Part of a small language model's weights.
Size: 8 layers, 4 heads of 64, MLP 704 SwiGLU, 22.8M parameters.
Architecture: RMSNorm before each block, rotary positions, untied embeddings.
Training: a variant of Muon for these matrices, 4767 steps.
Each number is 128 + 24 x the weight over its row's rms, rounded and kept within 0 to 255. Layers, rows and columns count from 0. Numbers have three digits each. The size before them is the row's rms in percent of the matrix's.

# layer 3 MLP gate, 704x256, rms 0.0596, rows 580-703, columns 192-255
110:170156134126095108133126147155116138103176111152159151113121132135089172132149149095131136111127137134109159145139131086161127121137129075105105140148057133155113105113151106094103071121124105
099:088142105184119120161161128145148173163142176108138156123181147139126126139111121148159131128179125096138156132134118134120138105143086119130090138125144114162121124137171112102152132127091115
105:099115102113102136112125095166147110107115135102123147100111166143116156138150117158115151137090152124093168144112140128110109081133129146145089151160109140133136121124134107150125140117122057
115:134174116116094121093105114132184135114137080076134098116159136174174142105099158125137133118149165125146143087092145125172134126138088147170115164145149080088122123167093150135150111102159117
105:108138130167198150109152134162160149163095088142112108157138127103133136131131159142183066140140115128151094127140158168122103155137137124113126105135124133142126111118115138134139134131105130
098:137144145131092171136156130135106071126125172094138083130117133127109115118125147088146124146079149124161084129154142115120113080094086149122155162097106140143098123169130166170163147129117115
103:117150085153117151127110098143114132144109166107100199077089072095134144147149103141134117116144096099111140095152128111138154123125136133104150126133129101142151136174145135117165169158139138
090:145124120129160136175124179145169124158126127146116106139138122164121094151120111157112137129119097118112122156084154126086129121113159148101110101117102128129117102126138127120168093104151146
093:128125153168110128117145097079119113135129118135147148186147179076137090078138138134097168160091161147137119112126128113144130086104097128122127169147172078121141120123113125170107130129113106
101:162102102146121135134095173125159124112130095141134160117125114186138133148096152107164142135187163101093143103157125080130130119076110138177148117157140098100113155098145101144117161147117077
096:142133171132151108112110147104085126129089140128135119128146080129152157076137149121137159109127121173122141164108124160139121139080118167113127157134149111104120145140150090122116123158129086
095:114101120115149182150122113154135129102097134105093143154151157108148094119143148105172127153134105139148147109101168110114167068116146128136136143101115126129139139134132100146130125102104141
103:114162088113105096132114159064109133171090148141096126168112137111127098140212096116141121124079117110120133151118123096135125135106117131115112169068106124106128107112147105161144140105095101
076:134138150119140087052125133111155114137128133167110086106161156104136126140138107115102113109165097162143124182089126125119136143159135133103125098119131131160145100149062104126135135116126091
102:042122162115126133186134131106135137160117110123143147096137112081156119141155100124125138135118103134122152080135127126150095151085087115113111141134149147142109154127156107119126091141114143
101:111091114133109110175134138130160122129099124114152159127160135110164157134133112097123136133075127111165138098160118066080145111138143101133122135169114152170098146152131093135139119118086111
114:136122097123107153132154114114125115108099125144101129112126107133106132115167122124116130107116103093133119106140115104141165116121133153090140131149117147131136175097125150110115164140074143
094:127109108128080127102167148154115134123111177133118145145132111125156159134089138094175145087131126146174166082146120115136149126120122121131141121120144114140140083164157133114146128164142102
097:132132147146154153154132181098143108148150095143146115132112159189142113147120104131147171126141104089122135118141130148113142067168137090113116145134092146153137084137138096082129110120151157
089:135119158080121157110155144137136134090108087120107113115112121108131121117142119127076145145116117108114118135158153116126100068124124141126114147128127124167136125133127122091133143203121156
112:149126159135122173137170116130092148125149124136095085185095130116118120162089135186153091132119097138166089134086112139145148141136139165140106115122117128164157102170139138128125110140112138
103:135093111134117151130099122139138095116124158164133106124111123140112073093144139130128118093126095116110126175130131156159158117114137110169149103157111161116163153114127118143143135160140139
095:119093145158097066112121108139174134136105081155157122163135111136159128108081116120144150132101130117146118110145094143140139137156097126145165132158116149102108137151105117130126116131100156
083:138138163127151133131118135136109098119104091100126097115119146116138163153122087132101097127150154168124136155138135090109128135126141156130159117111080089148138110094117129167151122142121128
099:123138144149105090170163138125105152167114108128155138138133153150108115110148126108093126130106148114142165149126143146107140123108107151112124122161146127145102123102114094104104131120123130
104:134106130129126115155155118120147125136131120104105108108089096148129138100157145139096134152135154173162128131174113080088081138138110090178090116129104122168140107105145102116166098143132118
091:131158130144110091110130122084122081076169143113094165159124131117117154120110116093172125092151146105083032129141160078096150148094130119133105102117152116128153117109108173114096104140131088
095:168105148150095114184155120122108104159141117113168118151126127127142106137102115114163163103141092117119106094142173102159126098131130122144138116113122135143121160089113145153141130101123157
105:109129143158117187134162138108139131128157154165108115128148101137170122114059137136153128128147104140155147089119097171088083091093139115107135156115167152120115123109135123111099127106146099
110:106165116125165116178116162148171135111106183113139115152140129144164156138129137110142121141104093123126129105102117138128118105126160136103116168103094146146123126148144162127158108089172100
110:158123155130120136092142090108104137102143115125137116119104131116126166142154122093122144102125154130137134142129142128116138105150112125135098137124121162144096139153100177153133163140149148
101:118128090092104168133110145143121123171143125159120104163123145145133147125138080149107113126109100084151113088140179145142139142108143154137116138100113144105088118159126100082147157125148124
102:106133131100114147188127142099141112127131142054100115126114145175120125122131144100132140140126102141154108131121137140107101137100094089136105174135119101145084100100100087117120129112117084
101:103116118064128125138139170153175143127164151099119121122120136080139188150158125106138166131150117160077138088124139082172134130122163160135079143145125121087089120107129133078140139094159120
093:117148152157100082065148092126061163136106104104146117145145149120113101139120103135151133123109119125143125121133120129159102124105153145162128177189097085169116143142151137164173117110121144
107:108060118126153105106104092119131172121087099139135145124151124116139113185148135144111122133098132080145129116115141102115171196137128155141093148159191107161136082104131107136136110102101129
109:110127131088149145097120135123104145096107136125121143113090114154117116127135142141135128121125152084127126106099170112122146113112135121119169097102093107157162113134171127155140130168126144
097:136136144118138142099180130102140137123119077149114156078109088109146147114120104121142138142118155116089117143146161144082137147129140117145174153163066087109154120139146141131168116149144145
087:123072115135166076136100083113158088084109162108103156108124111140169145126154124159165133097188122169125123107136114146084147100145093113115125142130124132155155110132163118172118168118145149
072:126099160090131135142139102149095100149149150131133203110104143132160112146148106058131133149091108135169119137121155097179162119117169147097135077135135087142107139096109111128138134097088116
104:125083130135115145108140204118148123142121145084162115164125094140140126125139132109129105154088133129139132093097160145147154105140147141130165152118118158158086117108133112115097136094105120
104:127115135081178098144167123122131161133095157089130128139141149147103117145133111156149089136180146139154144100133135092097104112115147106062129122109153106129129131152162134136162102153128112
107:149109119117066121105117103149140141172158131129140118157143093147134085107103130138125126091149114142154129171135086113140157104147147144150132144138107156141093153175124091161077135113108066
104:092130146131130150121129121137092110102097137064134118146138107128138139115130125121154117150099093126082132111132126142127098131173112129109133151101128152115101172102130134100166103167070132
083:118132128109158141153131140150156104125123123150111124160128124119080150130110116130098134125091118159131112134138146142121146089080121085154096147143148098146130166116111139168125165127079138
111:156133154167148144153158153087116128132087072129118095128176133126129125091087149091123133150168099160118133148120122099171102087151133167104112140104136081123122088126120168139127119141107100
106:139160126179146135099150124090118113142102180156149109113157184110098108116103148116114119154095128110127117161149099115146119141143070128116105174127114100143127127132136165159175130123164133
101:140115139135094156173128164132195083109118128136146137139173118140155098149111145098142150140123162105116097101131143151130096113141103117090110129118152128158141152128136103142124153121111104
103:132151168134123135083114179143117165115114125097157101119132176099152167116134120136129150132084114136140151158150095126159125091156158142110130135170121113141085150092158130101160106111141107
105:144132160135128086120115134136111089094110137136129134146085127123156083117132130141155098067093146135139133140129148132093143134173108141094118128104115106111115148121055157184138128160140107
078:114131142100131092095135155141116126162124151099107130066158103120142180151148131099116114166129136110131131137148128136078081109135120157119125131100116159142125151128101140097159125116146123
100:157125115125091127100143093103198135144139139163119114139115144139119116121124152130162146115111105154188139095153153159115147147191128139158062117111149104165107115146123091124148164152148138
113:083129127146161133110147146096157140134110149158145135139105135132154094140158141135136140073137134092154128133129153137148152142133097128089125185138125120143110127119115091128085104100147144
093:141132111119116137125152135126143102108111131147144134132086108103098103095114173154097118121100138083105102077127121148114146160089116154144120157186143123108171149104085157127150088130154116
112:159115106139100139110158148114100138124092139142140153142149145108146145159140139147159127146130133152145133115121130108161115130106109164128125181114131120125106128100114168127151108139161149
109:130139168133067090112104147156137113138126117146143131133093146141181152134152128096135148146095101152110119116128099084162129083134089154141141193118097132094095134115154119130120125141147123
101:150121148124158147157097128140090147163113156167136150117150145142134172120121113112085165088139166153095123069146113130147154121123111150111132113140138071151163156127110131134195166126105096
100:070074094113079118099157123128125109165117149147089135135121155110102165136097129126156113079163117122129115129136147144109147127134124157129172124107156104140169116178104101149143112124171104
091:104133083136126149161137118123123120110117131092148125118160110125135103114142079118129112179148144076101155139163080101142128143138156114119146140148112119132072124124079119117114134173130128
085:118117143103124116102130126055092149183108143110119100138130156106144147103143142109164091150161163116122096087103124111152132102144109140107128112113108119133156119134113113171119115129085087
102:146141118100120119117172133103136126076102129146114094146160099095144112117115121136102132119093124104123135078144132147120088101179096161140134131201150098111118109115146109108125096097144088
108:153155145136147100124143109107156120138101173133141112090122147134146139122136134117136113162117130146142093098127129125122113136143111147131076137160098124132169129138108128109137108129145117
099:082182119135071144094146097127133119142110140124110113092098158139136119164065144199151116200093109145121094141122124131148163118108123118173145149133115140148171127155106173140114123161159119
105:122114154133104075152156100179127120133153115122126145093137126154116148106165116124144103109131146152162166139122124134106058115134121090111129116121129113136134148083135150135143099157135140
110:185155137113144159166075128144122133132162090126130158181124118136131130102132102144166126081154140133150130117086132147119150149170121148125149115132131137098153123137157052132136138115128146
102:142117131128177102099096109123153141090156126106118129139099113154125134092108143127166109080137133119102146133126146095085130104119126103191158157174119099145107120111202120103147108119142108
101:150142149146102117115182080124125164129132118095080164153159132138105078141054099114145152116128118128146102141098129120120173095168126109153125119116123126175112109124139142164138136144173122
111:100075116123107137135112140156171116123149114103144167144171157088127083108127148123118125139137127086077115115141125124121143102147110113126129158185090119147125132163170124067164122125117098
100:086140152152128134154132143086122088106148132126132179117110157133086144116155138155171099133131180095136146114143142166149117090107133107120171146118135143164100165133139116154174134094147132
095:085091164114104116107142098125130119111127143104156166119140100125124121105141147129117106111156111119129165142125086128125124114148139127123089110130183123145123137133134133147132106105165167
106:071118128098124085148156105161113144134147087119158127144183135121143162143124117157137131118111140132136154131116125112157105104112099177121139150170131155121108121092145130143126120123117102
112:123168154149118163140095108113125142142129130104124113117158101125119160116105098146103119132134083173118093156147148111117121145124117135135114157175057139144119118115101141120181169116143164
102:122141100097092112159136155189091131107120142117136101159098162145095186123113117124119096140145104104135122123175110145091130121148093168132100167134103141149138098107163151119184067128169100
101:107128114108092160152157132124130149111116103107113095129104155112101106109177162163100091096094147174156165141139121127124146159109147136146097146118125149114184115113108179131131129137126134
112:105111140100184143124140139114110124146121155117088085122154116165117104124069136136175132087121110099108117087150164116155163126137095090114169150122104161135119096106158093131161072130126154
108:117107087123120095150096129137082093135117187103114094094154095136120142110141164105115115123106114135111120114118106152144101153137100110127080106115168117137116130098090148112101127125098150
100:147164143117107175136113117107130132079099116098143147141134148138194165155174124136168134155134189167131131096136128169112144166121092137161127167132137139145126101130154156143143182123135116
106:091106115199129120142116156136093121133136156146115119099094150193154139114091140115110144101119119145129103135129146123126120079156098145152102124130154127147120112153141089111113115172090118
097:123119122136136158156134103124121122142137166159116135138106097136116097151119107124169168149101132137141136147146125118151112118131151130105174162097158138153168076124125148120115161129162119
100:113110145124115155084132114132084152140144092106077161112147139145143154132145104156143128127118154141144131145122082109152140125151112148101090123112123130116127173095134139156132100106116128
094:122124122124105129130151057129139122151118126110112131127149145099121103081166128109127153132126126102131164136140098127139173138119177123076091151113142158124129146150130163148153150139166169
100:161126182160138123123119124156118151137121124098097113127104133115148129134144112106092149128112107128136131116100144134144097163117098086107093148137142152156128098103180102106095125125143131
090:120111125105167148158129143139103097125110127155105129114126182131131124116138134157122132118106161096138110123130122119117159104123139136109111144140146107162155141126109161149115080168129145
090:144149087133094165127089154149094162102093154103155111121104135172122140162147114149136171129122145122102124125138108136142160085148132119159092081119108179109120124108134145127135147103089142
099:128110090109116143161173122092077175152116147142088118123111127137152169189158139113107142136119126148112200112125111133182129144128136165168162074118150126143136116102111136131150119107108130
096:120110130152120174152116093141130136104172151128119164121123154087194112135134146133125145167124120150125104134138135120131179141108151129106075152145080135173127113099120092127078169158128098
105:111154135181129113118147118128107107143130143120126161146138159107138155113131149073104133100125118106098099166168100154112128142127146120095067120137194135165083101152150139145156151133137143
098:136112113156089164115149123102125106121116152137159086114135159140151157134109128132155092104148175134153145175187148148136127138129173141135106178158112141144107120095138215125139140090089144
108:146099141176136132092184148112125116117148131136159134123176167146135132130161099134141130166098142121136122136115098112146135122135133130157158169109128142159124136138137136148130136121132111
107:134138124107130138147146141136167122119117139118132142108112156129119165112140130191161109132096135127146149097158084082140162148128077109172114172112171109158108110099155111108100139078136102
100:106128125114139127117145147095142123136126078146130092139132106181108129133131154128196129149121091105165102116074163070130164157149101190129121116139124133168156135099156123130135132136149107
099:122118177132112136143136105132113080141118151126146140150146152134166140145095068136120153161162116108128098144140132139167159128141129104101095130155109101163124119149103134131136135141115099
089:156141141128119125187121141105129127113134133190132132125076128119161108126141125175118111145112135122151100135092149147121138111170112205105076122092120104131144140131128131157166150154118154
109:132087116122123065117140148128139144121104148119185100140129163140153170128119151106130142135110086146122096120119090153138114130103137133139131167144109135124121166128137157178159130111184121
095:148150165142129152122157107090139136114107118094135136118107123124099095153118130101138081131138142111097124099121129124084121138144147161102166110201150158095104103137139129131117114093136123
100:186139128083119108128132158111139128096133101135067114146139105138086087105128105129100156111149137133170128120123137138107165133151132132125112126166121114129137152143101134167173091137185160
099:155109109156129131130170140162116129113113178158123145103153118117108155154107121150136134135128118132166097147121093115105134111104143144094155170104109164157115103076136127108128191133128142
104:118135132145102155131135116107137115114128112099179143135107102119081157122140134132141125144118075152107141110147131116126135116106150089172169176113101119179110141136128073048116116135104134
093:123128099116120125107112137130141095119145120115116114105132173117157078121137136161117112101092155137137161146151102127081162131120154147164141147090121123108135151074109139138092128161112089
104:099161142081162118174127130129121130110133105127093129123099124150112150120096082171149131089111129086121108095118190178139149102162095130160142128152096109101152122106146108108123130129112125
105:122112110140104106162141128166163108112105086105135164174162101059136140091145122152105126124147123101113129128129123151126147093147098147133118125134112098093159126088177100106161088144096083
100:117111075143134159150098112106149139133149138169103130140164154148141130140094120125136147092094138123140114135139084118131183133136096111140188154148118125121128135150166133126152133123133092
106:131129086113125182167138137147099149135117128158125180111081117136133149054118103137154079148156125115120126108166183120151134144092090151151128131084103091129125141152139157115111088105117116
097:150126119125086168135174101126150136098133112165142155149176150124097163129143128111112126092141121140164130148101150099117145137171108117164101141124110136110118117165127084097124186127135174
104:125118082084070116074149162094135122117097133133121127108122146141162082112139145109153111119139144094159120137077125111121089166114127106141091118129099157140105144137104146129130137163130162
109:120112171101168138120166136101122167095058106138119062094122133106105145125065128137131139139101117146124125136136130143143095142129118110164077132125123118120125113108125131143103117120182141
075:116134132146150122135151086131110096166086150112137135122160121109103166088109183127136136131123153122122111150164131107121138081145159149172127179080159080157106149132121129109159118117138118
111:126126183103141120150123150158131139161118125149140117152133134117154156112133091140109141083112073147122121133108117095117128118163079125119117157147070122133125134155114113069158134137128132
129:161104151076127075146140113125135119122116102090168107144116104126140149138132106121125143103149134088114104107133093120142154126164109130122136141158111116131122086117154106089106099060124135
098:109083073154134114167159154123132166152120144109083160090148171118140120139171107067125155139138100116142125111130127131147064077140072123142065157134131117160110146103119161111148162143090129
111:132112141106127141127148093119140142115078142179114115122141127133128084131107129163069148123166148136109092105104141088137144155152107135106139135124170172119108118081103161082125152109157139
107:136108137079127147128151127115159135093103141128097151125082105162091141083157123124194160138172079117132165079112164121142133169164134156147108107115108092132125110118114146145086111141150128
105:106132119096096118091121121102161130151094120128134156143108177120151139144103089111134097075112126092132117141094115140167119094090106133128157079150131104131109120118138111164091141124129109
086:152140145126128125106141074146192156099120153172145131122175106127095127129162111144099128155115117153113152120144099093142110093146135129129123156112081166135151160126124105155118105077063136
110:115054143099154124128127110158133100112163112164155128137149164126152146108118089185162120122124178148092087110141102116172180163097108119157118127132150125078181099142140133162101089134111094
098:083099128176086164109146095087181141166147157102159116125163171149132125140101150124099153135101127101083147116153149119138114102145150125129129158115123109096137114113113179144118095113132123
105:151105141156121148154166118146141127125116148080117154151151160165134134110111121087144153120112110133108158135152122120137152122105091158111132124088156153127084113135127115144153166145139123
095:107130097121143132165125124125179103135111143085148107085116150079111158124117125139142133165123120118114101156137166108112115081153112154106127156114125195152181098124166090127159126118143152
085:133129179110137124140148136093159152109130129109134117139116090153137106155126104143114157135135129087088126122086134129186144096152153150139136136113099136139126123129134189155133117150133152
092:099185121188122146115167152107126135130128127117129137133108086057135127109142119144131131112106100161132127098105138147112116141093081090097117086128117172135164122139172097090130111131145116
101:140124124141102166089126086088139163099161109124157156116085122135132136141093148141160135143130128116122101149119099105130151114138142117147179106118084140118119151185136066160156092124154117
101:094118180124097119102125160093166158106118123115159130097139097116097113117127150145138133124147110100132163105129089104136095132101141089115168173119149141154128126159131164090115135083164179
099:125110113155184131121088117149133150093117103137077137154174108176122125174136085151145102122111155151152120094110164137120094095098143097087162129144105143128150078115123181129110144107128088
102:130120144186193123141138122108121133116119126099145152132106135131127133115126103142102131094097114128119132113156122132128138131143124110116162129147112116150145131119123132147121154139158143